Weights of a small transformer language model.
Size: 15 layers, MLP 1024 GELU, vocabulary 2048, 12.3M parameters.
Architecture: LayerNorm before each block, rotary positions, normalized queries and keys.
Training: a variant of Muon for these matrices, 190M tokens.
Each number is 500 + 40 x the weight over the matrix's rms, rounded and kept within 0 to 999. Layers, rows and columns count from 0. Numbers have three digits each.

# up: layer 9 MLP up, 1024x256, rms 0.116, rows 715-814, columns 128-191
# down: layer 9 MLP down (transposed), 1024x256, rms 0.354, rows 715-814, columns 128-191
up715:454467517439498482485558526515480446470464460517533468498526546536484505560466492499476501461470513443452481561548523459539482540482445466492502507519467558407491502485481555542477469508535418
down715:513517515491478540483496543551494502550470522492535488495512478525528559520469500511519500491498483524536438465505476452472495415541497516485505503505518487526476508533533509483544528467440495
up716:549540508512456546464539544441491511488467533494481468564417484545494476464540525533518542505524476460553532540479450480464545525462551438488520534454467465516522401480434599491589469464491507
down716:423492521515523460522550549574541496527460535446531512450518530484529499461497459453476464504444511535452471500519514564558494483503452499524502496491523472520594500481503553435435482484449464
up717:411521466558549518521508455494498552495521514483449473585473469593477491453535512550434461520454442487472526431524523556424507471450468506487457503462463592509553534579461523453528466443462508
down717:531625488528496484486502556468569533474454469450542481425501497516515513461459519519497557529516389439587478519526461403467547480447529449493555512431506571556536519443434499504456516480474540
up718:468540494506548492532501456502506475478470571488522453468468415522463549509515428413478531514517541527523422521456583459489473523469523526490506537487492495532550510450520562495447479448581470
down718:495512510439411467462568438474561533487564480527503496495541522525480447497443511513475611529487544484401521500571465511440513482533537547509477524445528514415529442485475429430431407595520463
up719:431502503453558530536529488492498450476492547448452484481569483565519496553535452510522509478491489435477527517450475505606522474482553518447544475519480432513454517438510457444453472488488474
down719:507541488561508471501529535538409497505597502431456478566450502491461510512535521493516464506509449578474543468476528478558468487508462562495533499531500439410465506463441526496608518544473494
up720:424493505446564534470485475536527531427460526455561551456536499490469536477521584547551470481428512520550423485520484437462530526464443503582520497430513523464501557411484478454464525452532484
down720:498526516429502441504520429542552522457470554493502498448457498471534484494530544448527443508511476501553592524458522512529526508436477478499495493545462526509512536538508566552526502463536528
up721:392507560521467529492513472430486409415446486473478486495502448528437571469513484564498554545536462550503527484490471505532468514495510527523517548566508576494499478478507558486556477531523536
down721:548454446432475478557454498563511525525525530473505522567520442508513523540534596529446550498466524539498445552478462488535564539540481542533468483446513474508527476532477509491447489517494506
up722:496477439468512526483499511515496496525511468437488543506500534509552544476523544536516480559547507474422503465441477507484547511418518524521479474522471462571540474514515505508480468426502490
down722:420524488421527522472505502497466498515551463469487544463452520533508484563472537539478502523466447550461474445469496555534455495446484453432494511560521515502476518516520416502464537468479454
up723:454530455480516481509428540433384526472528496516517563425528580451449501503510501541549512521506516465546465522584572500493445572480531496548416520476514547481525542482529496540454461473532424
down723:540442495542441503459519429488502488556472554434486488510516505486490490496465490537523487438537501504511542490501409534489501503490584452542461499494524454447480480537491505495451459567565527
up724:451490482504539540495479413501473505415496441432498480441478546570479455515506516522493482466555489515519465437482536531497503470563515519451544514540502475504601471561403542456538467522522514
down724:496490441448452443504497464507521502491520475542505502477395501490568474558481494525461486465549472505502535498487539493520513427447426477566462558539489521454511466492505523579456482493509578
up725:483500540443513546446546549461546433526534403538489487508443543554477489494510507562453503468483494491454419403526475550500434473553581470559534499480499527512532508534506457435593414489501499
down725:546516445452499482505492569465506528542466531526499465524578515546562523407532497470458494467529489503457481491507540496495463478509497545550462526565573478471544467566478450483465473527457454
up726:463530482518524468523536506479538481495475499478433513507519510539499524406486429495470517529487512532498423486539550460528517464443479454550522431501461524545466451457487566529504479473476458
down726:481506522445488432495483433491546562499493476474528487488534573513466470498543507540441492474499492559481525553515483551532542514511543505479468483500521480423534550542513529502499469527480496
up727:538452545451467526437535592435508542574467512498481514483529507535493516452585467554527477544432476573548528477562490476460571506498471483579577510443524481543447536462536546510481508494513464
down727:506469421500531496552509510571462562542553497475468541463533564524507418487595537507546573519527572495475492504503559478512576449578472501433540396529502465442570458490495464498515487556462525
up728:467440567471517428571552481493484498479533470457531534465472513526505545510512476475564450541493450512492584504563485495459536438497491442531497433436509521511530464544493539469529580488512490
down728:431532535470516573521485455484496443491529503558435530500447505485561455442453482510433497469530499466471535608486462526543528532454563460458499496495500483490497495527493482540484482509486472
up729:448487504495484525513497529587473468434535473415503432502492528512460454514509545535546525465489452538479477574485510533538454457563470544503469507477507572477543431488468487460506547533534523
down729:457530519514513466540440485508607482509462488498470500532504482511510523532584515520526491497562464540529507458506446486463459505541583500537496440563511529448500502477493513493496426486550560
up730:452489508502534449566439471426463530578508505494487524572457449503484478443485465497475518474563497493463520566595584543514456477421467459436450477529455504507509466483557502471504499480538519
down730:527474469500534540555453478505530513524415530509561516473548516513500519470471511521460537460602518447513507555485509480501463482446429548508534544466491517522510546461499566472507495524481483
up731:515591510474590523484502452504486527515501496480449536476447521515536453484558448461495518529542482531441483531454513490516522616481491573534455517409596496530588467460528430443498476481460435
down731:531448582484507511526433512511504509510583523484515468610532506539493437500498529527560537498495478481489468417471487434513554494443531539496548531598426434517528351402549511516474489517468464
up732:487508522487523500458532545509488454523522444544425563535584499520467469466525532486436511490472539484558523553485463470463587546491489552478507519601500506500538482487442586472505533494482506
down732:551530570489486507464493501428494487460496443543383493469582535488519581470506507494485447545467501517481509516492510485485448507497444601551577538530500516533562498508563502503575442490537538
up733:493506527497440453556475528605520504435500500489496526478536391531512538434520552535508466461436457507465611460507544479457552493485496454493487469511567491495529474427508431408474568464540480
down733:564502525571524501463536515467509393481495435505586576491524522502513512473475487538497491498537484423485455488488518538519435477488459501545479472484584494487540541505515508506530507500493498
up734:505525514539532498447546501528457551529464508566459464450565430527512524442485437541552467484525511483609563481533477508508502524478477568499455545493486531515479507510486532501517471504530481
down734:479519465497430516541490479491499461532492463501501488488478496470500474457507437400487469494501503497485512493494423519387466496507500471481492509470473457483426480518471478488402518509482553
up735:468470527504560561577506449561484552522459399540539575477545427415455548497517521522455514486509528503533478466526505526433471466514532469479568526545498524513447497482462515520453495489493522
down735:570508453535474512573525498506552489441508520498483506471453548443459497482515498528473427524537490568517522491416475497565489558509503470523472477492553495448510562487489577525585515468531543
up736:534527493496509448458456554527534542516522527562554548525526535451471498495557448477460512493538463467496495530519497459507382469529543495460462527415532478578456501544511489444537451412467446
down736:470481487545500528493582502509531507503483441463421427452544502428523507535506480559507475573449512516539517532532480425529494511514484497465518460546545507452533542497527524500508524533496541
up737:478532521468463474527495524456494512487489546500488441521491475507459464521544491510414552499414466445473533549462471606523534540495498503445510469499501497440527448530471483481520584504540507
down737:496552435522462522497488534550480508538568542485532407476461529511524529556460567526533409458549446483485528457510453488556468521498438428512472485488517514535532492489465496502505473523491473
up738:469478490439526473466513488508524436424517486427484477525466534510466514504527458519466531555543556497472489487521511439474460511474525547522395517523497537553471481545523516469527443502482538
down738:546536453490453420497492506493599474536502471474467487549525579504475471496460536540539497431480501520464459446508528569478513473477547515526512555509488515474483391570492498525503529555479470
up739:555463509505524462495499465502524502464532527528516539505481414547462495504513537486454494520491527487481573384520513437491463490563502526448505521435436414542571494528516534479530517454465511
down739:498473538577478543529524529512543565541494502480461504502588481516500474510527484534498482501528478451478475600453463522502467458562477569591476449547548513521520584559494469503483480551465545
up740:449454516535574534548579501492529434498485413493468453525503514530553505501525531428502517505493532503473518451482492442480438507457455542530440463460470546535547595470497556533452508470504587
down740:506429494455502516495496487563555498426486513496492440459502545491463548450453536499523467526507466464513493503492480451444551508546511499559504500528509472497503518533514530506464442527516455
up741:468530489470460566440430546487508538485485489555502503512567451410416441511573507511435504549531432466517578513465490453502464506529486490505527550445485519482530532529509527558471479525515461
down741:498603530518565484517451481513474511522473535549535537534571483532508576500449478438470567515525597466501492455544525470483487415515437503407513482577453499500492546502538495458513469441527493
up742:457535538440531589542507525449483456452515565518513437524524473397518425508589461515454506536531507514500556572620433639534463554474585468461484483487513534530474514463508455526488581563420468
down742:460415490527472465494504441532432523467506513437517477465574529536581466555464470577425511572506504511472546501538394513486527518501517517517508521471546525518535527511526447504477511519518544
up743:563464503483539474514405480489484549524541578503425434525477544476470501501525450520489501456530554510501488525471512504549491529562531469445407491492535523581498470484490472535541491495501501
down743:521488464480484556526547449532473522551533476474466519446528496455584546475454491541488558521495462562511548576479502524468468476430518548547554453500586530469515481497482532467452499527496547
up744:472538540497487526532526484502550447508528509471458492547475505442525478398532584458470407525526506549529479536481487469497481465435477438558485582490548431529513471440523527488505567457498490
down744:473443429503451445516525510457482537511488553567479453479534497521554483450575438506445431503536446474503562533484498607515533494523456506425503490538526428450539578468479493569470576415491584
up745:557579517497508563593492511495434523455490564557480525500512568512489543453500554435461489455424466470450547524541529518512529523466528462583535531477501578513554561431493437478506556501469515
down745:529447484443458505479535565428452468524566564524461514524499538524414537469520490475460508458513492472512526419475509536537454475522481513467565477441488507499478438460521451493516421500505441
up746:489540453465453461526486576461555500449531538516485538508509480512496594498504521430506491498550610481495493501474546528523495452507525482564454477551462554580493462460496518464541522439497512
down746:484523460529479496519483491441536514489484455433449560467554548498500465555464511479551493520514461568546508499488544455534497510516509546473490526477491569527555488498512417508463471551444529
up747:441468548497519453481519554447448484549490478516445487479499473544552445533538450516428529474520468481516462523482567460492507487481509545491560533479484521492485449452489586501471551501554549
down747:436482522405510521505544475505507571441451503501542498485509480485542426507514487554485497514495538547510476426613410520561396491479531459550448505478512506517582526554479438460563382560516529
up748:507479472514492477546489524508499481527519436534487510538498539461487505516516500533513451524561476505461505536528514462495559533501501456438506511562533546480491435559552436534498467417527494
down748:446513466502539492479508480450489488523539529523561428518509523427464450498515498558552524537484552494425563513480472525522502508590445474521498434445529465437542531472474482474534482494533522
up749:508521481486476463491490504524480479486489493507493528487424482498444535517469498531525440465518440487449498465409445470508472474536468512498455516463483500571588473525446489483488490511552435
down749:531481504536494572540504458425565562514511471519501490504535488525550516469503450498461517549555474561500481570496510512453495531534581533455534470484494491502478514507440448529493525539452434
up750:415510506536490595460628528519527449494492544523466435464478446525493515448533499470539506576517536464513474459522560436522490503508430554544452488565469472526526458465436464585506475501483474
down750:530459519539517514440485483507474513560474472577498477463557491490549539535490479521524442501447518482552533486436459489495519534505497481493514502574550578503514458550478528403497545529494499
up751:561478480434548458508463486517470516448503478547505540507410507476466508496504428552531533522524532481497477422540488556554554492525483495504500555478473539533459498488456537446620576485470531
down751:534497495508493578526499554484520502540536435545444530578563470470486503484439451527508582492486511423495458477517546474500451515526418636449497495530436440470498510472458481540526556471455495
up752:502488480487504486529463472611538535550488571574499497426514496503523545576541523549464477487482465494470497438490476471430490488548499469470487476482491562539517482477535458594528466436514479
down752:577490491472489511547439494534593480494488506448534552536480564543496553544514457511498557490453526564499486461425461538523509464535452558545529484529464500508537552562431562555548477418507457
up753:488476530494521486486576528548532565534548417524573497544554499502517556420462508573495554550475503495551570548530447444529539500534498454500561540501458483499490548549456528562513527533476506
down753:431522542494419531527422574568482512618485490478549545514495428499450488556495525499471390477495516433412473501559484560526454543523522504490564452488414517434417460543551504498580458482522516
up754:490540474411526538480466454549484493552532456491541543502541469508512551534553515516539479470506525460539463444504447474455565498527503454513497538553467531449534465493479427478545485498507493
down754:527526472470447570497502532507570507498443500481459543495502551493536478494574518524461486590524482519456517548556488449532436476474526507434494478526605480519575499528470580532526487496500457
up755:482464507492519510522588527545464511423535522498477501447503492474557498430532484492501479487425418425461453532526525556450491507486462515530446469529470561435566427466459511563511528566500615
down755:451434502545459472500559531524460488448524528464465464513504533435549562501512549526536447499439469438528490527504512466483518564484503469495597541468491495476512548480490497532513503555477533
up756:524443535451525532429508546505517449527521529538497453464482401453482518493545543535419464536475532435512526602487521468449439540596505485468502514508490494546518466471517433480458482524566518
down756:480442506582454546563517448505494483574479510567452484558526459506523480477522547511517510521529492454531444453538568459530483539481507515478594462473554535582510417445502447523461474492483527
up757:538470443486455437451424456499534454508506491489519586548427486539535494462529487483514417545529519474477478638481464526448551513476502582446513459553433456522477508462469561498496444512499549
down757:499506554482532553514547498483476479472439416487454493527418558505502429431469518451531498473533510547474563477500589474522426490584492545524564534519470538512529522524514460449507491474462571
up758:555517478428470485459431544467443521466515513461477535480474509462528504571499526470433526511498424474519447567485489529470515551512509540499479576462477524485514506509463470501535462469480521
down758:447482506573491495500424537516462548471538514597582449469511503510512515474505518468399499479474567507507529490514525518532489548509474489436466489598530452491477496510557501516499443479553440
up759:479575534519453551544464458419498461499535501572502493460528458479489498444491477417486477509512537512507510461514556510488529441477551526451502503448534510495430520480492454462457480531481435
down759:541545543492464520523489421532496488458472514459471450464438492476472524476520547441481518501603542541434511505490520463547469482558549395453487541524516463485445569439470534520488560485476486
up760:486464504470483531555540440467502468530546478493536514496532547506475437499509563448484442584509474476517499545542522483467551483459468428491496565478520514529525475516466514485541460504464563
down760:509524505550527467494457551546528522478457492527451538494486466490498501536450534514505476522443506517565541486470477491524545503514517527439513467497479500510557585580514459478526494555530475
up761:470516533438520522492503468501509479471540491470535499407516547527471465495540492533494428508522414512496549474477446479542448440479492503475458539461556633526519502472577464506440443500526465
down761:559456533540520542397551572493504449522510560474425452566442490525528518544542500522435480478504492446544531510479500451484537547424479447472485522564482520465493470573507560414471455483512473
up762:528532534478521503478464504468474509467511579501504552470546459474512531522443554581470515563486491661539459473446524568503479551516609507523462428527512567562444498615553440478475470449451481
down762:479405480448442478511558411529532463525504430500491541524486476562528571493550506474464465533479497519432449440538558471467499553479460527551526459549488478571570516473513504508541539469470493
up763:442550492469528465505508533453504462512515437531462612522488396501507526456552401465520527486460417475515540523529506486431564504452529436517519508458533456553556632431496464451510469509520489
down763:491449509493502487502495422551433505551471454464529489532442482469533513514488462515432547431472529460492531536556482521568449510539544543462420463537505585525454467503473538455477504471538564
up764:474485469482537529492539501516519465462516505550514500468444480506512550543481494505448441479509473443486584480501518490462452489527515564444452516452450489465525426456533408536536495498472513
down764:537530523567456444553513439493465543483475457545430448552467418485449529436556503531477548501501536497450546472524502514477497556463552506512446530478459465523493517453417498530460457510544496
up765:538500563499503585505487531476451510528515471422463522483466537550470452486486482518493448503523464528543450464508489454535505427507490473506451531454554577554487519514445474526462513423494419
down765:484554513558467518492515494524523511510482466494456543537498477471496528500500536470448516502566528522491533535493564530496477495537569524444514471511452474488537495539522479448560517549472455
up766:551502494518432486385514467481507463525480574476460528445509433521571570500449466503475468472515541474567578573541468494415440517458521493542490478490539432474472538506528489483462472494544497
down766:485531481506537504452523549490543502547477493516471518544594479494477434505532570475564525487489388516530557479508585511507421439505395520523547461493472483492603599460496510487516492526491479
up767:435543426488509543480534513464392508537479594498562488512546518531473494504501534456497489456444537494535432594478505488556526469474524528447481518507514497483493528479537451518506488500438469
down767:565535501535521445526492417498507527509553518537504540451555536464531467527484525454504560435496539482458530519479491508477495516494515474549508440503555471480500508478518476450493468387463483
up768:507554554470507509543545575530515415529489485517558491444532405479471529470496525461444533532524505541514476483540531490499480536498477506457522452517492403544508546540468543500480506550503455
down768:455490474563514416471463444511424520457511488491479468527457458510492477483509516532515446511543457488481482505439486506546505489494534526499505520442545515490481520507525508563554566447490544
up769:539537530481547535422455506550476540440533538487462575574490434529475510465508568464556539505499484478544438525492522486455483448520532538505363520468516548466536480555497451418570497513517545
down769:500529561565431509536451479474527434468538476493456510534503532421500490515495467527539588460564542528516592543514563489567493507577480521539527508512451467442509535535451438511458535528564547
up770:562499531590448557497507503542455517518550499530498381494582526472482492488462440483520488558472470412425486517484519591510463491549464491548538660450452591487550437544462449508496486488462473
down770:463533553481456495513478517445469484488453548565493525571500465447547475596407468421539405474506502488479456550476560511443475507497519456531443468543462523520569435545444463461610469445552502
up771:518524530569486487519488551481468516468537500472491534479603505481524480509566497462464472566525511461484493538376435504466505513555585475521460502532539510510510496496469493475449452435440455
down771:497486508440486427536536502488501543538464498521483513511486471452508491510482553520477436458484528532462526478629448502442402495498477516537502510429435479454505524489489524527502445533507457
up772:551526466511493528423457496411451416440493495575416451497466475540490541460479499491515561489481550507470464544562453487496472561502546517511534563505558508492479504507500467462478518507542471
down772:469485467492481514425599454454475506465500476546528478468543472501473506524511536477564476485550466567521495508518437552493578511482453564499454535454522515493547429476507449484595540468508517
up773:524481493546494538533517489497525488454513475476474507483484572456517493462519524433503479499431551500556516475493459457518547486479498485481469539525510559488484477504509533536489453528535516
down773:440538539488549461531540549529505529459503550508481523526470479436502549485482525555474532425495463530530537452453549488568433488500532492473520502488538475500465514491523451560513549527424474
up774:510523466530472422397508518492455558479483577563456491392475510380433511477452562509519566501497516468497465549501475490596557477483524380554558569614543428511485472488518539498435554510540592
down774:457487440483500571570534474562468564522526458488549451437470476521462483422499407540530522472479488463521501569510490552470444453538519457519492509606480380528587477507483412461580484502513521
up775:503515533489517540468436401460505529459462434447497481469536500453498504502470508458477551545486517570471464501502482439499563481481524516540489468514521522550485488499502475425507461437466507
down775:420502493509550502511458544509521403584511423564483494475518410510472493505466588500448488506548461478531519516404484442600524516551525478494544473462502550489558552507481554445500530503511518
up776:498510536484596556537501435534480545482491469519471554504495459502443571459557464558475518524431444473503462571445467488458498476456475486466520500540454511471528508511434412529475556513527528
down776:494490497499567531557490457510467498490543533501465464436526506563559517448437565510503435496520526550537549515516532529520530482451529493512598502494538511477541476513567527599520448586505512
up777:506537474476572549478532554549497488504564562512430566532575592467546545531479453419439518521401491492482448501556581592478488496452516519554556445490553500542505528599554469483452542473519528
down777:426429453513498440485547476545452562561472573497447479490473450538523522517501552463467499511626474488518534534454504474528436459446447563456486515511488444555507466491540519531563460513533563
up778:543497442454518520544550443553532440505535469436602515546493511505521501431490451473455498498484474448527560531486463455534513473476521565556535528460465505597515482463521476482559502537470481
down778:481574475464567506516508529574497482440445513488471535526453460501461517438489543525564509509494495447463473535522544514515459461502427467463522540457564447486447544477529570445566494546466516
up779:416500441500500528484481538540440413564513439527476530503532503545546534465500534500477473573518446555550526478514504454444518471481464515411463461497441506559440520460562521490519483530550470
down779:452516601543466557539504511469534519555506472534463439489488570469530498553563536526470388474541410458505470458485475479505577424578563568464458454558424537489507463470546570562541461473528531
up780:513426537488450503587480482529552501519430508474525513445423504506485561539505542511494520471471526587460548467502464459540528537457425522467490548485455528515534497548473518493449544503495546
down780:521477453491524506517565546520452464510466442497529524470599509596451502534547483474435495443525561545506422462554456507580512479528485480433447506497569541495435513524545490501467559435458471
up781:589475570474420589485521473552462492503463404534495539447469503532480425433491550463452530453503506538499469572520466451469525442444468512460469468490428396495485431494528441543548537527486580
down781:495506566549536529498470473538548510483496440513568471424427498482474496446519487516518484450492473497512471485485510518550544489512517499518526518575579439448515503528540557514481499490534483
up782:471515442515537544463509570453496511465487512495486514484485498497472457489513478480445530476463541494530496476534546517482533487478506462524477475468567561472551439509506482487508444531533448
down782:385499486511534485394471505530496490521494455500500545501496453524587518561524528496473516407427486487502521519475507510549436535459463538486491592530469524508478550482531515503521437547509527
up783:424480532546455456483498424521471479466441457459491463522520518453458474511578529437444565510428506500497534500507435480512506438519457541542451519403521496521559420502472498417536561503561505
down783:473466536486531517518467462469496530456487561535489484506529492413519478465508546499512544520501501549478508482456527519457416476530538493510491537458508459541544451593465524481507516492499531
up784:467530431493532520533500446558511534519496463491489517535445488499459479505476516499486416528518471517470532416478493473462455463512453587492554522454511464565551545513507428500477545470500533
down784:412545565570508511555519483462524443504510515415582476438530478441528494539476491503481504436514496484484496518432469512502493539482454534486407485530502522500540468467516570481530447562407518
up785:476487521571531537568436576517483483513524582456540461480539539533486479542454486551508491576499427506493403493511505428480524572576496464488463519440527412506424488499487480504440481462480403
down785:527500535540413465411487524511446490478444518396517491513528524429484477487389544532548498490489484485493501523465585521457530485516455576451495470520494522568519562499498491487397456519519468
up786:576508482473501517515515480507583478522488489441461469519527460536496541499566520531478582547449522522469491446555470541447499541436526472495549524471508522454513486482456568470541519476446444
down786:523487493533537459463504490517454476500500561515543463463497514477500507519486494447469501479466431483531521484522478525484437457457480521539546446490537573532534457461560518521541459529518529
up787:526509461509550513511550482549499502492522513528526474550486576445470448563478515465478516490497486468565573502433557506490495532505491495509483524499542475473537514453471429502531451525507534
down787:481485512578450470505448515508497462503508507485541462450511510494474596546509494494540445509446477548486432462479415535493500529500489496496501499492416533462465507533451505523443546490512468
up788:504616512528555549457442476504475511534508549484524511492467539536518597524421483510478503536518553467520447570452496493467520524500432542548541498479568588555572493583482504510405479504497505
down788:547495460563532550484526501507488499478471460469556430526459528488478478583563463435474519468493526449488579445534506521596529538519481494519469564549503599468520460515516550450474429438500421
up789:490492458551473425543516552449515519510497468582448542530535481451522549498480546445512494510488429540523455566498462496533600534496531482454483501515440463544479506477516444561430487489512458
down789:473513539509557523504526501518482437408471496485520471472418469499464530522444509509463520578468530539442465512443497519511472486492502482494481516498492472485486534471530523491525456574473531
up790:613507482423502520459432463509495503556525504513535422535564548520440533449527502480420490540539432439491433501491417574536459513476511486517486555532500470475518459547482479521473539559440462
down790:478497463554459495484421499496567510523467524554500533512509516484513475438410451471515505457492579545493558478490498440497544529472512499468520453509446485439539506523472588481492488401512449
up791:485514547501458423534521483455495520502552500554461617560477486579423477433508464508492503547462448552527490444536574412474521538540489603459572490548426484514479484548483507521466467460506491
down791:538467545422507549506552558551520471529559521545572507497496446469485504501465514531499477481476561513551439495490488502465544583456472484547477545454517487547512530475475500501446552466508472
up792:502426485443528486489407556493541552496468552512541470435516489401502479461590466529463468458487559459449448497473427471547477535483499459493463510377516524506594536551566526441460499457528491
down792:584474486525403551512400564551520495573483535508526520508425500536562539597555502569426574443537492506562449449538438535557528537536519520532456549439606445514553587465591475395504527462482549
up793:482508542417501499533465548477473453521513488477479489443464433541535568499513528507503487453489485418526402468571499545557549495499495537486502490497471448473474487454503482506498550565553482
down793:498490507533519451432487508617506522499468523510480500532470510479547471454544486502483473592464468554510546540450546449446484435512446526503566487452485506477499562375502527534505501463454525
up794:484445537516472463420526466548486468522539480514464556504529474577524495482549494466551480476514488553507544484567506577528468495447463558495450498499561545552482524496456497519526513475472453
down794:549445531452529560488479504541621484505447397498470429475462479580452511520485482489449515473523454499549420525420527577536425514461507545493568448465616418552550512545526511457416497473443498
up795:526540525489561593510512482483493546514545516494500494540444543525524500494471460484486426547498488510551555532491540489483469461524503458529490471468485532521470485458519513523500479431557598
down795:492433577488495487489444516499535424511502469479551512463503493490551531525520512490495518461484531547525531511545522504576577529558535542481566402537487484427472554515518519550457502478512440
up796:572539570495493465414513465531547480412457514475487481505469568504511528460552533562476482497500536554515485469434537508479448514443457458519406454528523486510500509532539533451495447488527461
down796:500493527516459510569482524447549449498520520498428563585533562491522539496553495559478503548485485472466503562547582459476513534520472440532545512493498518475474520423503448485574425501579541
up797:527456483424584479524455473500488470507559565547444508472526498600520446427462471427489529476466466515496509475521471495562506475428583551549449544549630585588567424551489539398443482480499413
down797:534514414492563515420529450578494475564468473533504455464528522456532569569488519588494483454573498476505435364563546548450473478471561580521452484510527529468527477588413432492490503512563500
up798:499447476505532552499497506525504411477522517544463497483536487528442493463504557462449563492586463445429520470499536434482465476444541484456511518534540492523472525507536475483459473597535477
down798:532525523506541537463510479516503512504455532483478485500487485473554480465532406532550444454514466550491524582534477427504531525468469540549539518516454563392441514509488591553502479467438450
up799:520498527446516494472495518485516482543527498504500394445542539491532484522530517533454408554563436499555503441458490555441491542533456454538456479553475464535509420543524499476513426525480462
down799:475533502547489476523492558457583494523586580500422492520542484463451511525505529506529559473465550522509502487502532488513547506476486525486525462494538525497527521487502502526554471481588569
up800:486499570472541531469467478547504526492532519506526481504482458484535468497522494475476441521456506525465473498498489553457507527507447547524486511494490491520529422433492546553492481495500551
down800:506472515461502506464555481521472474571536512467501509469507528489505484499508505422513509436479543516474488507441473491476562415497465497510534428545506469536524492466504488512564513494548529
up801:524512506436527532512488602478428458558506465499506539559450490454519560518445473506471476509477498518481534535481494506513538512487498484429375566481475485448441516541490483478494486506498469
down801:577479481415529496497431515484504588467594482582502492549456431519512448533481519558504533522518502476542524469462490487545521455503526459510494530495477484511532571470430501504550506532515478
up802:484424540434565472487508483541431518510486475487523491475493498468491534501492545483434471501564464475516443437502569519469509577520542479525507453588509394534464452500469511471536516486481495
down802:493509514538537509455464491529454531534501545554482486493513520478522494461495544521477461512431482482510396520518514550498510518510450468491471481547423434540467521468484540511550492490488492
up803:521464521539479517487529477516477453557465440558482414518478480502486547509516505551549472584458593415507537520501503455387520562460516513450490466457512550501420481544585491475479558480537471
down803:483520458486476535539575447471490410449470529498468451533522502464535485453505416447515519546479525483456539547555528467477524489428525519505512563556502418522503495500455499513594518540517535
up804:537492498514567530559499474460433539418517473438523508393545484463490494457528449508449464554532472448456508508529510534555507492458416536499471528460534492523462545491458530558433509493539485
down804:519460533475471483441465511507539565505426462511543487560483552504454520552447450484562540529508463471472482531529496466489508490482488495477573516489499432521494457429422505428531509494473535
up805:481482497514496505499478567492519416464601503561520478523563415514501486478495505516540515611440437559512486449495546515491529432440564491532435499539555561500517533444476535520476490449492461
down805:426526490489455531479364452511461481473394542568499507502486486501512527546546491474415544524436448575565510511486512533462476515464507504528551477526436506508480465444479500529513557508533485
up806:500405494501533502526514508524476528502461456517555450446490491563413520536486490512506612584444551496520475452540500425449501611486512547502485431555545457481477496494441527530532456466532459
down806:484447497469442598551482550475497524501526519564501534539495467535507498493571514596434492545547539429508534515492572496524469526500492467480525471495388466562512482588513535491497566462492520
up807:515489467454514494499562515502533451527501509548527429479461510568497530463508479469505532521483512531494481508578446505479448501494461526548409491589494483474411529582536488443583430423514420
down807:443481549473500538499469488538449531537482530471544549501528601548483489544494499527448539461473424501448556564536555554485520505514400539462528495510524507510482474492460525594497568470510510
up808:431442493505546553540546446498593438480523494441547545446532545435565550463559434559453504446507578427603541510540523540483493475572488503524491536485436495584515486524508516473522552504533428
down808:550493501509460482540482553513554506570493422425496503448524563486438522566495591511531514505412515493522423535491478496483497547519485544465570480500490468514474405488473526455458612527462480
up809:539470493494502538513462479503443587457475523549411486501508517512540464461523540508534449462511485472480514499482476493534603566473491567529471490498467528467490503483544495502562499492413495
down809:487479526526538372511487447483445466533487530465519509550521501507505548482535453517432491476395553449496462524516490472435520490420482517446471530515480466459485566508540493501549491397529520
up810:499543454485484561482524483509472523489513542481478516472443485542471529448466488460497491475505540487482438418564528491493479444423429532433568434507474525534434542442536521437529450512492446
down810:501493570558510510478522501522443583476483537463479581451489450496456523611485444476494496471513511529485515549506459473527471459451466438512546502428441469465511497551483506468522577513497525
up811:543537496471508544513527506490509566470372560512453497487496465449545501460489508482548547458451412517505466531543479544467541513409529566480484521487430455466528508447512476435579456508525589
down811:546491447498460454498497490496450413512561478500506537499459458530457516533499417501389511514495504522524543452528463526427401511532480520551472506521499493518470508517561485478532442510496507
up812:495444497480460534514429503501476532463466525512501511578471533505482483473520583460436520486491470562484486471495479497522484511563486493526565517507499459479508468427463463485422554471512510
down812:430531495485478518527479491498523459548434564448525500483512484512493503518469513555492506501454476503474570503532489484569531476462591458519522567483556444497479541530530506439515468463499491
up813:531566579526574477440458484560460509487478526502510471501521449548422520519522408521496549478516496485602463491456433493450524474569479529482532507544560528528438468576530538479567420498546492
down813:485573518494425474567471446480514459498455559490451417545538454510517445510527528488513471485506495473490515518468508446517498524488521529469577534534538483532504466505541516485491450547533548
up814:468529493418487504478478505490495543494472505463524487525501516525485499394464497467509463518522457484448499542507485527551527525574520545440528552475479451495491536447548481507545512537501509
down814:503477536503500505522538479464446526501491509499514498492469512533450508531511560465490519479499538534491506461492494479528505485502439519545480486496545481440444512424487524478508497540508517